config.yaml
vocab_size: 825
positions: "rope"
init_std_qkv: 0.031
init_std_down: 0.002
init_out_by_depth: true
lr: 0.00635
warmup_steps: 200
seq_len: 512
train_tokens: 824600000
Each number is 128 + 24 x the weight over the matrix's rms, rounded and kept within 0 to 255. Layers, rows and columns count from 0.

# layer 10 MLP down (transposed), 1536x192, rms 0.24, rows 460-528, columns 144-191
[[165 166  74 134 125 150 187 134 139 133 116  81 144 125 112 143 167 141 123 119 130 135 171  91 120 120 124 108 129 109 140 136 109 129 147 107 134 121 142 144 142 152 127 126 153 154 112 139]
 [127 124 115 114 129 124 164 117 155  91 139 165  93 119 159 144 167 111 142 158 153 146 125 104 122 103 139 125  74 150 156 155 121 147 113 116 148  93 127 125  88 144 117  90  91 129 110  92]
 [173 143 124 144 127 128  90 112 157 136 128 141 169 143 122 113 137 107 129 140 124 142 122 107 133 126  93 111 134 112 106 145 134 148 121 133 179 127 116 147 138 100 153 112  87 135 124 130]
 [107 188  82  91 120 119  97 170 107 136 111  96 114 133 116 146  99 187  61 104 137 121 106  95 137 121 150 134 123  86 132 119 121 106  80 112 112 104 166 119 130 141 111 102 113 115 148 110]
 [105 134 155 135 138 148 125 124 109 170  86 180 154 108 121 169 114 135 151  89 119 110 128 112 165 141 138 101 160 144 159 176 124 133 155 140 132 149 142 133 130 129 135 120 155 145 166 121]
 [138 147 101 128 142 140 168 118 131 165 121 144 137 160 127 117 131 117  98 159 103 109  99 129 124 156 106 166 184 126 153 103 127 116 132 150 153 130 139 120 104 145 143  99  92 141 146  85]
 [106 110 128  89 147 125  93 110 131 161 134 121  86 147 124 149 120 102 156 115 126 125 139 153 163  99 120 147 123 155 102 127  98 105 112 110 122 135 145 142 164 138 129 125 151 106 136 112]
 [135 153 128  77 142 201  97 133 127 156 151 165 192  93 175  97  90 106  97 152 153 112 148 166 172 168 154 119 118 152 162 174 146 136 129 134 172 140 119 106 125 139 148  94 116 107 129 162]
 [105 141 115 136 116 123 126  95 152 115  76 143 137 135 113 162 112  95 112 103 122 101 147 195 125 144 140 121 109 153 116 140 148 160 129  68 149 144 132 141 185 137 117 114 120 163 132 119]
 [ 77 124 152  85 143 116 163 106 147 139 121 141 144 123 131 183 135 106 112  95 146 141 169 144 144 112 109 127 140  90 142 124 166 103 107 171 131 146 108 107  98 115 132 125 140 114 128 128]
 [100 150 121 147 117  98 133 133 108 170 147  94 154 118 112 160 131 113 109 188 138 148 185 103 140 142 124 116 114 126 114 140 126 117 128 158 168 120 126 110 151 101 136  94  78 163  95 100]
 [103 115 135 108 116 150 167 100 120 126 106 109  80  94 128 148  91 145 117 155 102 130 121 137 164 197 128 128  94 131 152 131 177 133 121 198 126 138 107 146 129 167 145 101 141 117 155 141]
 [147 136 149 158 118  98 156 140 109 107 150 123 131 113 106 114 127 135 126 111 149 109  85  61 123 121 137 129  99 140 169  81 126 127 126 110 147 104 116 112 162  88 120 141 136 150 111 185]
 [119 102 171 113 119 102 135 118 117 135 113 159 133 111 124  83  99 130 104 153 122 132 125 139 109 138 145 124 114 151 149 134 160 105 112 113 127 121 144  80 120 115 130 164 115 112 138 113]
 [104 148 117 106  89 102  89  66 140 151 103 125 138  87 158 118 108  93 104 135  77 136 129 121 126 107 135 139 169 117 140 125 115 100 121  84  98 125 135 104 116 121 129 154 113 122 157 149]
 [141 163 127 123 109  81 137  77 123 101 152 166 107 140 133 108 148 134 138 122 161 108 116 136 117 118 160 137 105 133 128  93 112 118 106 126 156 142 129 113  97 106 148 174 107 126 110 148]
 [140 113 170 120  93 119 166 119 147 154 155 133 105  64 105 125 163 140 137 172  86 144 139 126 110 133 112 100 125 169  98 138 122 114 150 138 159  88 116 145 120 156  79 128 137 149 149 116]
 [149 149 100 108 158 141 118 116 120 119 117 135 124 133 139 140 126 127 128 100 115  80 107 157 145 104 102 121 122 141 143 130 109 100 143  95 123 139 125 156 114 114 125 129 141 172 146  96]
 [115 160 142 142 136 150 123 116 124 147  86 154 121  99 113  71  96 187  88 179 110 111 152 136 127 156 151 129 141 126 141 148 145 148  84 157 119 151  80 101 135 139 132 117 177 138 131 123]
 [139 143 160 135 164 152 126 146 139 108 153 103 145  94 145 100 140 148 135 126 135 136 151 132 158 140 168 154 110 116 159 131 144 151 133 124 115 121 126  95 135 151 147 115 123 130 115 124]
 [134 125 156 122 105 110 131 126 135 221 142 148  86 123 125 171 111 156 129 186 198  84 128 145 133 116 148 146 140 138 137 148 115 164  88 102 162  85  94  91 125 148 133 114  92 137 156 105]
 [125 149 155 142 152 157 117  61 121 120 140 179 108  83 136 135 102 127 162 133 151 119 115 117 145 125 121 149 153 124  90 100 115 145 106 133 176 145 112 123  94 108 133 113 127 147 156 129]
 [124 137 132 162 144 110 145 138 155 143 104  85 135 141 123 122  65 125 148 148 115 123  67 133 146 125 181 147 137 103 123 119 126 125 156 155 175 130 127 106 100 128 136 147 144 119  63 134]
 [128 129 156 161 167 128 118 131  89 119 138 112 138 135 132 119 115 142 151  78  94 163 135 173 160 144  69 135 134  84 156 111 123 125 122 111 153 173 134 110 132 157 114 129 151 134 117 156]
 [117  93 122 115 138 142 124 128 137 126 133  99 121 168  73 148 161 125 136 106 124  97 131 147 105 158 181 113 123 171 153 161 123  76 158 143 159 135 126 122  98 132  93 168 140 160 100 179]
 [139 146 154 118 161 158  98 148 135 125 117 173 144 118 133 151 138 126 116 141  88  73 127 152 126 128 100 147 115 113 138  97  99 114 106 179 119 115 131 163 145 143 120 141 155 123 149  81]
 [ 98 136 131  97  91 102 155 164 129 123 104  98 155 151 108 126 111 144 120 150  85 112 143 138 137  82 139  89 137  88 117 129 120 126 158 120 155 147 102 108 176  97 143 161 155 119  58 117]
 [142  94 106 124 153 133 118 128 131 200 131 138 114 114 131 137 127 166 101 142 137 102  84 125 135 104 124 101 139 114 172 132 160 151 105 129 129  91 102 143 158 119  76 107 161 177  99 139]
 [ 95 155 132  95 101 102 117 118 135 170  82 125 128  77 138  81 154 110 133 217 124 123 129 160 113 142 133 166  95 134 190  94  80 142 137 150 128 156 115 124 114  81 129 121 163 122 159 141]
 [110 163 141 127 155 113 101 140 120  76 132 139 133 120  93 104 153 105 125 134 111 137 120 116 108 153 110 119 151 136 144 148  91 139 156 138  78 159 107 119 139 138 124  95 107 155 136 147]
 [ 99 140 123 129 133 174 159 105 136 134 104  98 138 113 132 140 114 104 115  80 120 142 124 151 115 131  98 100 135 121 142 119 127 159 175  93 164 119 102 125 154  85 110 105 121 131 138 132]
 [110 158 194 122 171 139 113 161 131 102 136 101  96  79 155 112 128 141 124 141  94 122 122 120 134 164 124  66 114 146 170 131 152 100  87 121 118 159 124 148  71  90 123 161 122 126 146  93]
 [133 128 145 118  99  95 123 158  94 152 131 132 101 118 120 128 155 138 155 154 156  93 123 135 144  93 136 185 132 145 133 163 114 125 117 125 135  82  97 106 123 183 101 148 164 105 124 164]
 [108 113 144  93 114 150 147 129 145 113 139 124 138 123 133 150 141 123 143 165 139 154 148 101  66 136 128 126  83 142 110 116 143 101 165 156 107  97  90 130  96 101  68 122 140  82 129 114]
 [125 123 121 135 128  99 178 106 149 130 131 122 138 132 142 126 106 148 130 125 126 113 100 117 141 158 110 141 116 162 134 131 144 103 107 115 117 125 133 132 138  79 111 141 111 134 117 142]
 [102 145 140 168 142 132  69 122  99 131 121  97 147 143 148 132 171 138 143 120 134 128 127 144 132 142 153 109 116 139 121  90 130 108 130 125 124 130 118  97 112 131 136  94 161 150  99 128]
 [146 173 125  82  92 112 122 118 129 133 145 124 121 111 113 120 109 130 181 129 108 134 123 191 170 161 171 152  72 105 129 118 116 155 150 139  67 139  96 118 101 137 119 114 116 104 113 141]
 [131  97 162 117 159 113 108 143 162 143 146 116  99 130 168  96 147 159 119  99 139 144 157  91 107 160 118 141 157  96 167 107 118 109 112 134 140 106 127 156 112 105 157 138 100 154 151 114]
 [110 127 115  94 161 148 133 127 108 157 101 127 115 134 139 154 121 156 112 113 130 178 139 176 152 107  99 143 104 133 159 153 137 145  99 137 136 119 145 107 172 136 153 146 134 155 102 137]
 [104 115 143 139 160 104 137 103 145 151 129 111 121 146  85 135 124  87 120 132 146 101 140 168 107 103 100 102 127 128 126 119 103 131 129 112 144 122 141 101 132 113  98 106 164 148 139 129]
 [124 150 133 139 149 123 105  95 153 103 139 122 104 118 117  86 150 142 118 100 149 114 170 107 141 106 142 136 162 135 149 128 121 146  99 119 123 153 125 123 120 126 114 102 136 133 156 110]
 [156  93 136 137 187 142 135 128 110 165 177 145 153 147 137 155 152 105 120  69 149 153 103 131 116 127  96 126 145 125  72 131 161 146 102 133 110 148 131 126 143 136 147 120 150 114 139  99]
 [137 127 104 174 106 116 149  98 140 113 161 168 146 151 130 145 161 144 143 127 135 112 114 127 121 124 134 111  94 111 154  92 159 113  82 117 156 115 147 117 145 111 105 129 139 113 135 116]
 [120  92 161 148 150 102 111 136 124 175 107 104 108 146 156 135 102 175  91  73 166 132 156 121 121 116 117  98 122 148 187 124 114 100 151 114 140 139 151  91 138 129 115 103 142 146 106 147]
 [154 152 134 147  96 114 146 125 152 147 164 129 104 144 157 169 119  96 167  87  86 124 117 115 106 140 169 120 152 107 151 126 101 107 117 130 112  76 150 111 114 156 136 127 147 118 134 157]
 [124  77 127 148  56  85 119  95 161 116 137  93 108 101 152 146 109 105 159 139 147 123 118 135 122 110 157 111 135  93 121  98 104 137 147 135 168 112 110 128 152 128 138 112 141 137 140 145]
 [140  80 119 158 139 143 133 129 113 138 100 126 122 133 169  95 122 122 154 148 106 104 114 122 170 131 125 164 104 149 125 202 149 148 134 108 128 140 148 136 126 158 114 135 133 113 100 132]
 [169 136 122 148 136 108 132 130 156 146 125 108 155 155 128 128  81 118 122 148 149 177 127 122 147 125 111  88 166 143 111 127 143 114 140 105 112 106 108 100 107 108 161  99 134 137 138 122]
 [113 137 148 108 149 127 118 109 117 118 111 109 130 169 204 130 152  94 124 142 112 101 153 145 159 149  99 113 148 131 130 134 122  98 128 115 105 119 162 129 147 111 115 158 119 116 155 152]
 [ 79 141 122 154 132 132 123 139 133 139  97  86 148 114 169 114 130 164 105 129 165 103 111 121 138 176 129 130 168 150  74  99  91 135 131 143 142 126  93 124  90 129 172 166 163 134 135 122]
 [120 106 137 106 123 151 111 126 175 163 106 114 146 164 118 135  99 150  97 139  93  86 149 101 130 108 110 146 151 141 147  94 144  79 118 100 131 116 143 118  86 108 139 113  85 111 143 142]
 [143 103 127 147 101 159 113  95 126 148 151 155 103 141 145 103 128 110 140 178 186 149 110 107 144 107  59 152 153 114 161 102 135 208 147 150 107 113 143 175 158 147 125 158 142 155 148 106]
 [132 158 137  91 172 151 132 102 141  80 163 139 118 145 128 130 149 106 138 155  91 159 169 115 138 110 128 141 116 113 141  72 119 103 125 169  83 118 107 121 140 144 136 121 161 133 125 123]
 [107 102 145  90 151 111 119 137 132 165  82 114 131 123  94 118  82 133 125 157 132 107  95 102 105 147 164 128 113 141  65 124 137 140 172 127 112 115 148 149 123 148  96 126 144 111 145 130]
 [108 155 130 142 152 151 133 112 139 151 159 123 129 110 110 160 184 123 117 106 141 132  93 127 105 114 110 107 155 128 146  96  89 122 133 101 124 138 130 128 103 122 108 144 142 127 101 164]
 [126 137 123 113 160 130 156  99  93 103 105 118 134 144 140 148 134 140 149 157  97 123 112 129 108 117 121 162 123 143 135  85 171 114  83 163 131 115  95 163 164 101 135 125 131 136  87 124]
 [101 106 115 106 117 170 142 131 141 103 102 134 167  87 160  95 140  76 158  98 111 111 146 149 155  99 123 121 138 128 134 130  94 115 115 123 111 113 125 139 167 169 167 135 124 148 162 148]
 [122 147 182 159 119 166 149 141 175 127 115 122 149 163 104 153 142 114 130 106 152 103 135 160 104 108 150 143 118 115  78  92 142 136  92 129 114 110 142 123 140 143 149 145 114 135 148 118]
 [109 135 109 138 151 145 141 121 142 132 139 146 129  85 105 161 124 123 131 139 147 152 103 138 155 126 120 141 133  89 140 165 150 122 129 124 130 158 112 113 111 107 147 132 144 163 105 129]
 [123 112 109 135  92 124 122 171 137 114  88  84 132 163 137 133 137 119 151 172 119 160 145 144 148 170 182 145 141 119 138 134  80 149  83 182  70 140 129 128 101  67 139 138 110 123 110 116]
 [141 143 102 101 142 138 149 111 119  97 145 129 119 143 106 126 141 122 153  96 155 141 136 100 128 170 141 129 161 106 128 129 123 118 124 142  80 182  98 122 171 146 188 172 143 119 135 129]
 [126 148 133 112 133  97 108 126 118  79 165 176 122 120 139 125  89 159 172 147 165 141 115 156 107 114 130 162 120 149 122 173 153 140 135 139 113 111  99  83 137 159 123 152 136 115 132 169]
 [134 148 121 115 140 140 143 130 110 156 146 133 133 119  85 118 115 106 155  37 165 151 120 129 161 103 108 113 146 132 145 125 149 156 138 115 113 123 133 135 147 122 122 123 145 117 117 133]
 [137 151  63  92 138 135 153 102 200 148 128 152 121 124 142 120 141 150 135 185 127 110 158 150 130 144 125 113 164 159  95 147 126  86 129 132  84 117  76 147 116 148 135 123 126 124 156 107]
 [ 82 108 104 165 117 114 143 111 107 119  85  75  87 109 137 145 104 119  92 112 105 117 154 137 170 132 112 133  99 118 118 160 152 150 137 118 138 187 108  95  95  92 123 120 137 138 148 136]
 [128 113 131  96 117 162 162 121 148 147 113 101  95 133 111 142 140 145 135 108  97 151 121 124  98 108 121 128 120 170 155 121 101  83 153 134 158  98 124 123  74 174 120 106 119 123 116 129]
 [114  92 103 144 142 144 146 117 141 146 107 153 149 112 125 114 140 133 137  97 127 118 143 119 122 109 101 171 122 116 114  91 144 108 124 104 117 158 128 147 113 169  86 109  91 181 121 120]
 [134 158 152 109 130 124 141  97 145 114 122 116 135 126 127 163 144 120 130  97 106 179 115 119 114 140 142 159 126 153 120 113 112 148 131 165 143 104 128 124 120 117 135 161 164 131 114 167]
 [125 135 145 131 164 140 105 111 159 131 138 100 118 130 120 140 138 121 122 187 156 129 158 117 153 123 158 142 126 138  79 149 129 140 162 106 127 106  78 117 111 152  93 120 160 114 130 132]]
# layer 10 MLP up, 1536x192, rms 0.226, rows 461-529, columns 144-191
[[153 159 127 125 127 114 149 132  31 163 103 127 153 137 127 107 110 184  93 122 127 152 140 135  93 168 135 142 111 145  82 118 159 102 106 118 119 144  95 152 162 124 145 143 140 139 107 100]
 [115 120  99 146 125 108 134  95 109 121 135 149  99 119  96 152 154 142  97  97 120  74 164 112  70 115 149 145  92 130 158 181 128 117 141 111 124 139 100 125 133  98  92 125 116 120  88 161]
 [125 116 139 119 141 148 128 108 130 148 120 108 112  68 141 170 143 120 153 175 144 137 141 136  87 142 127 125 143  98 143 133 123 156 115 171 140 108 126 100 148 144 154 138  93 128 119 117]
 [122 102 146 142 142 148 146 137 130 134 151 140  92 142 133 137 135 115  68 146 161 118 136 135 135 133 115 125 100 147  88 140 116 146 135 127 203 127  94 110 133 145  94 161 138 163 149 133]
 [144 118 134 114 155 160 164 130 136 126 112 183 113 116 120 182 131  89 131 126 126 141 110 107 130 109 154 113 153 121 152 144 183 112 129 126 118 146 128  79 107 115 101  91 112 128 161 109]
 [136 150 139 118 154 108 132 112 151 139 139 106 141 158 130 139 123 105 124 114 158 134 107 122  85 131 107 100 127 140 160 103 128 161 148 154 122  98 142 145  74 104 130 110 116 144 140 103]
 [138 181 114 118 131 129 137 139  87 165  90 151 148 110 120 128 108 120 111 152 138 102 123 174 181 159 148  93 160  95 121 135 120 127 120 137 141 135 109 126  86 128 104 161 114  73 117 140]
 [137 126 131 128 155 174 179 140  86 107 141 166 140 100 111 109  96  85 107 164 115  76 154 140 127  89 136 110 107 136 166 104 164  77 129 133 108 164 114  94 165 101 110  92 170  91 142 117]
 [ 98 143 139 156 117 151  73 142  90 145 144 158 128 116 112 140 117 171 164 138 113 134  94 129 138 149 148 115 151 152 118 102 122 133 125 137  86 126 130 117 133 114 165  95 113 113 131 139]
 [132 152 155 110 103 139  98  82 135 141 124 126 169 154 154  97 122 106 108 101 117 109 133 151 144 141 101 115 133 106 153 121 108  88 124 144 125 132 120 147  94 125 118 145 152 104 159 131]
 [152 112 123 172 124 155 161 133 111  98 127 113 138 172 158 120  93 128 108 141 137 125 163 135 172 104 116 165 115 115 123 134 149 151  86  87 115 141 136 144 148 145 100 107  97 166 139 119]
 [129 139 125 120 106 121 144 158 118 167 160 152 104 186  97 116 138 108 129 116 111  67 125 120 119 111 123 128  90 146 106 132 157 131  95 120 152 116 133 116 142 120 150 115 137 147 145 142]
 [100 117 182 142 136 129  92 118 136 110 150 130 120 137 114 170  68 117 180 122 133 135 156 148 131 123 108 100 120 148 128 174 137 120 127 127 154 128 174 136 104 120  97  95 134 123 144 151]
 [134  93 151 185 112 160 153 144 182  91  94 141 106 193 110 115 125 167 162  96 145  93 126 108 119  92 113 160 128 171  97 129 150 155 172 111 139 150 121 136 107 146 103  90 125 172 125 133]
 [193 144 171 131 123  97 139 138 121 115 140  96 161 113 117 145 136 138 117 103 150 149 118 127 125 152 166 139 134  76 150 155  93 117 150 121 140 122 160 123 127 128  95 117 153  87 114 131]
 [119 160 128 133 187 181 148 134 100 120  92 105 139 114 104 141 182 173 149  91 148 123  68 116 103 123  93 115 137 115 145 132 138 115 109 114 149  96 132  96 114  98 146 147 123 120  69 133]
 [ 72 114 158 145 133 143 115 183 113 131 126 132 120 113 124 145 138  84 123 132  92 144 148 120 154 126 104  94 116 112 126 125 106 145 115 125 152 114 135 105 145 139 107 142 103  93 129 135]
 [154 125 127 129 134 109 103 138 108 135 119 100 171 109 156 147 134  79 148 141 116 152 145 122 121 117 113 145 136  95 128 139 145  91 159 122 167 117 127 152 139  87 110 154  67  95 113  73]
 [138 144 112 105  98 143 139 131  99 138 104 113 105 167  96 125 140 168 106 102 155 161 116  77 117 128 111 114 145  98 149 124 133 122  97 158 123 123 117 154 125 123 131 110 118 163 122 129]
 [179 140 184 104 130 115 126 132 103 151 146 127 121 112 119 107 104 122 128 159 177 112 136 129 105 145 109 129 144 148 123 155 118 114 119 102 147 149  88  95 106 143 169  99 143  95 128  92]
 [124 103 123 179 137 150 139 161 150 108 121 117  87 155 103 123 140 163 102 139 129 179 115 129  98  60  99 132 145 140 136 154 170 134  98  96 141 118 120 180 145 126  97 150  98 144  86 129]
 [121 153 154 114 130 124 143  89 118 174 171 191  96 128 135 126 131 128 135 127 130 106 123 106 107 116 162 139 142 122 131  97 126 162 110 150 118 110 160 110 135 179 163 110 162  54 164  82]
 [142 117 134  97 172 124 100  64 108  97 157  99 106 164 130 128 151 135 149 147 150 180 198 136 161 146 135 134 165 109 165 151 108  83 101 119 113 111 112 111 131 135 129 115 105 135 141 162]
 [ 76 152 152 161 117 115 156 109 102 124  93 152 130  80 157  98  65  85 162 143 114 133 135 167 163 125 162 137 126 125 112 107 135 146 101 129 157 115  94 151 118 120 128 105 143 134 144 136]
 [ 86 148 115 137 114 127 154 138 122 149 188 133  96 124 135 123 148 125 150 128  96  86 125 128  73 166 120 175 123 149 119 144 148 149 125 101 122 159 155  97 160 105  86 130  79 140 100 157]
 [120 120 141 147 132  81 158 165 134 132 132  91 123 150 123 127 127 103 103  85 137 122 149 113  97 113  99 112 132  94 150 141 116 124  66  92 146 133 106 135 175 167 150 147 119  77 136 141]
 [121  91 110 153 137 118  97 106 110 102 134 164 121 151 133 123 148 153 147 126  72 159 121 137 146 117 122  84 144  99 169  85 112  58 199 130 128 106 115 170 141 156 106 143 111 153 145 115]
 [181 120 152  93 163 102 142  92 119 154 105 112  99 149 125 132 138 139 122 116 134 116 149  71 131 144 151  97 105 106  96 147 140  95  84 158  70 109 115 147 129  73 183 123 100 116 133 125]
 [118 144 123 137 140 113 110  91 138 148 131  72 143  61 124 137 118 118 131 141 133 137 139 142  99 140 137 117  94 121 153 108 174 156 127 189 163 145 143 142  99 151  94 124 134 163  95 152]
 [115  99 127 112 152 130 110 162 152 109 113 101 128 102 151 120 144 128  99 128 136 110 115 112 138 142 166 155 148 131 148 146 153 138 115 144 131 133 115 127 151 141 163 153 132 130 139 118]
 [174 128  91  99 147 152 136 133 141 143 129 108  77 176 134 113 124 155 142 103 127 115 103 107 115 137  86 115 167 139 134 142 167 100 104 119  84 125 111 118 106 134 136 103 128 128 114 144]
 [120 128  86 131 157 124 101 164  99  92 121 122 120 117  99 113 110 140  73 113 176 143 121 126 128 139 133  92 108  98 134  98 144 128 114 126 102 127 155 129  91 138 110 139  94 136 117 135]
 [140 109 171 150 106 108  99 129 128 106 115 138 150 171 136 119 143  89 114 134  88 132 130  52 124 102 142 125 140 102 177 137 111 126 120 110 160 165 130 113 138 150 144 136 143 128 148 123]
 [195 133 117  99 134 107 105 149  89 180 177 102 148 120 177 110 153 144  98 178 104 137 155 172 135 122 140 161 137 137 109 117 138 120 129 128 116 115 149 114 101 125 157 171 109 101 121 100]
 [108 134 125 163 147  97  87 148 158  89 125 127 117  91 139  99 147 103 109 114 147 130 150 136 135 100 156 149  89 133  90 104 108 149  84 115 136 141 115 141 161 154 126 101 105 161 121  95]
 [129 108 135 111 139  97  73 151 127 119 115 114 152 117 147 132 155 171 139 144 132 118 156 119 125 145 118 137 148  81 147 155 121 130 104 131 217 144 159 170 114 112 110 149 101  93 133  99]
 [130 129 141 141 121 147 153 175 118 115 132 152 101 119  75 108 101 122 117 146 119  84  90 145 107 100 121 128 119 129 118 105 130 128 159  95  98 129 167  99 121 133 112 135 114 154 133 141]
 [152  98 133 120 139 136 135 140 151 121 134 150 152  79  90 111 132 146 147 104 141 117  84  97 131 159 136  97 143 110 107 108 131 134 112 132 105 117 139 140  84 105 112  79 108 115 153 117]
 [163 131 144 150 135 149 108 171 113 159 125 118 144 116 158 108 113 174  96  91 106 106 136 154 124 103 124 143 107 135  80  87 120 116 156 121 107 101 105 132 119 101 162 163  68  99 112 131]
 [102 103 112 165 137 119 142 153 122 114 130 145 132 136 149 158  98 105 126 143 105 135  88 152 116 159 103 117  85 105  83  89 135 128 148 136 137  63 132 135 117  96 112 122 119 152  98 134]
 [146 160 148 144 112 168 160 164 122 116  89 121 132 101 133 166  93 135 123 116 108 125 151 169 123  92 155 114 142  88 131 110  78 150  99 149  82 140  78 136 113  63 113 129 121 145 109 123]
 [111 129 132  66 126 146 102 137  91 129  94 132 117 122 139 132 113 159 110 120  83 126 108 120 164 175 137 137 135 162 112 137 103 152 170 121  95 132 116 139 108 198 161 130 111 137 111  99]
 [145 128 105  81 126 137 131 141 129 120 128 158 160 141 106 115 135 112 143 159  98 116 116 132 134 117 106 150 162  99  79 111 167 164 113 149 129 136 135 154 115 125 186 133  84 124 156 103]
 [161 167 120 156 161 124 147 130 133 109 174 124 127 145 145  96 150  98  97 107 164 111 159  86  95 141 134  97 161 136 105 106 158 154 180 159 134 165 119 136  99 104  94 158 104 107 125 106]
 [130 131 119 119  77  82 134 111 133 138 112 132 104 183 104 188 107 163 130 114 133 113 132 121 115 141 120  79 127 111 104 126 149 146 153 141 134 133 143  90 178 145 142 112  99 175 143 149]
 [149 158 115 100 105 161 154 153 116 119 115 105 125 134  94 133 112 136 154 132 133 119 162 134 113 115 127  83 153 123 140 101 148 118 142 147 142 139 102  87 133 127 110 124 122 115 114 128]
 [128 121 144 113 112 122 124 139 148 114 101 106 123 110 144 155 170 130 103 183 116 102  91  99 128  99 113 194 118 140 124 109  84 124 122 150 140 122 117 169 105 119  94 136 120 129 140 142]
 [156  88 139  94 134 143 136 120 137 160 126 147 157 112 137 147 118 120 100 128 165 100 163 125  80 139 135 115 133 142 101 143 110 163 141 117 134 107 168 114 111  89 125 144 116 113 123 116]
 [158 128 114  82 126 179 182  92 125 178 136 137  60 120 116 102 139 122 125 130  76  94 127 110 125 109 131 123 134 154 144 118 112 164 123 121 133 180 101 127 118 109  98  80  94 122 127 179]
 [175 132 110 152 129 148 117 129 155 141 146 102 115 100 104 124 126 151 124 156 164 125  97 123 135 110 105 155 144 139 140  95 115 135 107 154 124 128 117 111 100 132  88 134 138 119 129 143]
 [144 113 175  97 147 145 115 173 140 154 127 114 172 188 135 118 176 113 118 154 114 128 157 139 161 146  99 109 104 119 127 124 139  99 107 121 156 111 122 109 103 105 125 139 129 118 124 150]
 [ 94  87 139 126 134 145 136 124 127 150  98  96 143 127 146  92 132 150  90 136 133 102 134 133  98 111 101 115 186 126 126 168 133 136 146 125 141  97 148 126 157 129 131 143 134  79 131 143]
 [ 88 129 136  96 113 109 152 139 111 154 102 147 155 134 155 119 148 121 108 194 148  98 163  93 184 176 171 151 196  96 107 187  99 141  92 127 107 118  97 151 127 130 168 139  92  98 153 101]
 [158 153 100  95 120 147 116 171 116 116 128  93 130 162  95  92  85 194 122 127 113 154 161 116 138  95 101 149 132  99 115 138 162 121 114 144 126 112  97 161 160 148 164 113 124 152 119  86]
 [150 118 126 109  65  82  91 126 142 151 121 108 141  93  71 124 112  86 114 133 131 136  74 128 115 136 147 129 127 104 127 151 123 120 145 121 145 180 111 132 117  99  85 136 119 115 142 112]
 [127 128 135 116 200 107 116  97 126 162 145  91  99 108 127 125 122 110 147 127 120 138 106 122 107 136 118 140 136 135 127 166 139 129  75 140 118 114 103 122 135 135 153 152  97 118  94  89]
 [140 113  48  87 129 119 128 126  67 156 105 133 173 115 143  98  70 100 181 145 129 117  81  74 136 126 121 156 143 123 171 139 139 125 150 127 185 154 135 147 116 108 128  87  82 133 102 156]
 [114  97 148 153  88 158 130 162 136  92 132 143 124 169 140 128 149 120 144 147 139 144 125 129  78 138  99  91 128 139 134  85 122 162  64 121 145 163 155 107 148 157 138 133 109  80 114 144]
 [126  94 119 142 133 163 152 167 119 118 153 144 140 105 137 148 140 119 178 127 153 117 110 102 196 177 138 107 133  71 118 114 120 131  80 148 134 115 123 108 121 139 119 157  74 117  81 133]
 [138  98 150  92 124 137 115 100 153 119 140  87 122 153 119 124 137 119 116 143  83 133 108 122 125 125 140 119 100 159 165 122 131 137 153 102 156  78 122  86 107 115 109  84 110 126 135 135]
 [110 152 130 136 150 146 186 166 125 143 102  98 165 140 127 112 125 137  84 147 130 130 106 151 144 130 127  95 153 149  98 138 156 141  96 161 108 137 128 147 107  84  88 145 164 141 145  66]
 [148  84 138 130 175 120 144 131 170 120 122 156 162 148 140 150  98 108 151 105 123  93 133 142 178 112 143 121  61 103 121 134 136  87 142 156 118 147 121 106 146 110 148 150 136  94 106 107]
 [127 144 142 112 142 154 118 118 140 147 124 131 136 143 123 116 109 127  84 136 165 146 135 114 154  73 109 143 124 149 121 129 112 143 122 132  81 108 150 117 100 124 119 103 146  90  96 123]
 [109 156 167 144 137 105 145 121 159 103 125 156  97 158 125 138 118 149 134 138 120 131 150 158  94 155 151 126 109 134  99 104 187 129  90 170 130 147  64 139 142 102 111  75 129 129 157 131]
 [130 142 115 127 167 114 120 145  92 116 165 156 160 137 122 108 151 139 105 139 139 142 145  94 127 120 117 140 124  99 127 129 113 131 141 105 104 140 105 127 169 102 107 141 139 150 144 124]
 [ 92 149 141 112 135 123 128 134 127 110 107 111 145 154 126 131  78 133 146 119 150 114  92 102 124  93 182 100 141 127 148 132 158 151  59 110  79 108 117 139 144 123 106  92 131 108 204 132]
 [110  92 134 147 127 147 129 146 106 148 152 119 153 120 115 108 127 128 146 148 125 109 175 125 107 122 120 133 144 103 128 113 146 137 148 109 141 107 118 126 148 114 105 131 122 133 105 101]
 [131 118 140 152 144 150 120 157 110 121 108 147 167 116 117 138 146 151 111 155  99 169 105 148 144 158 111  88 143 122 152 149 132 132 112 153 146 136 145  98 152 154 151 141 118 147 113 106]
 [130 129 130 131 109 149 150 120 109 115 116 172  73 142 164 140  95 152 100 119 110 107 134 130 144 110 119 170  81  94 134 156 126 142 127 177 113 161 133 123 159 182 154 142 137 109 115 130]]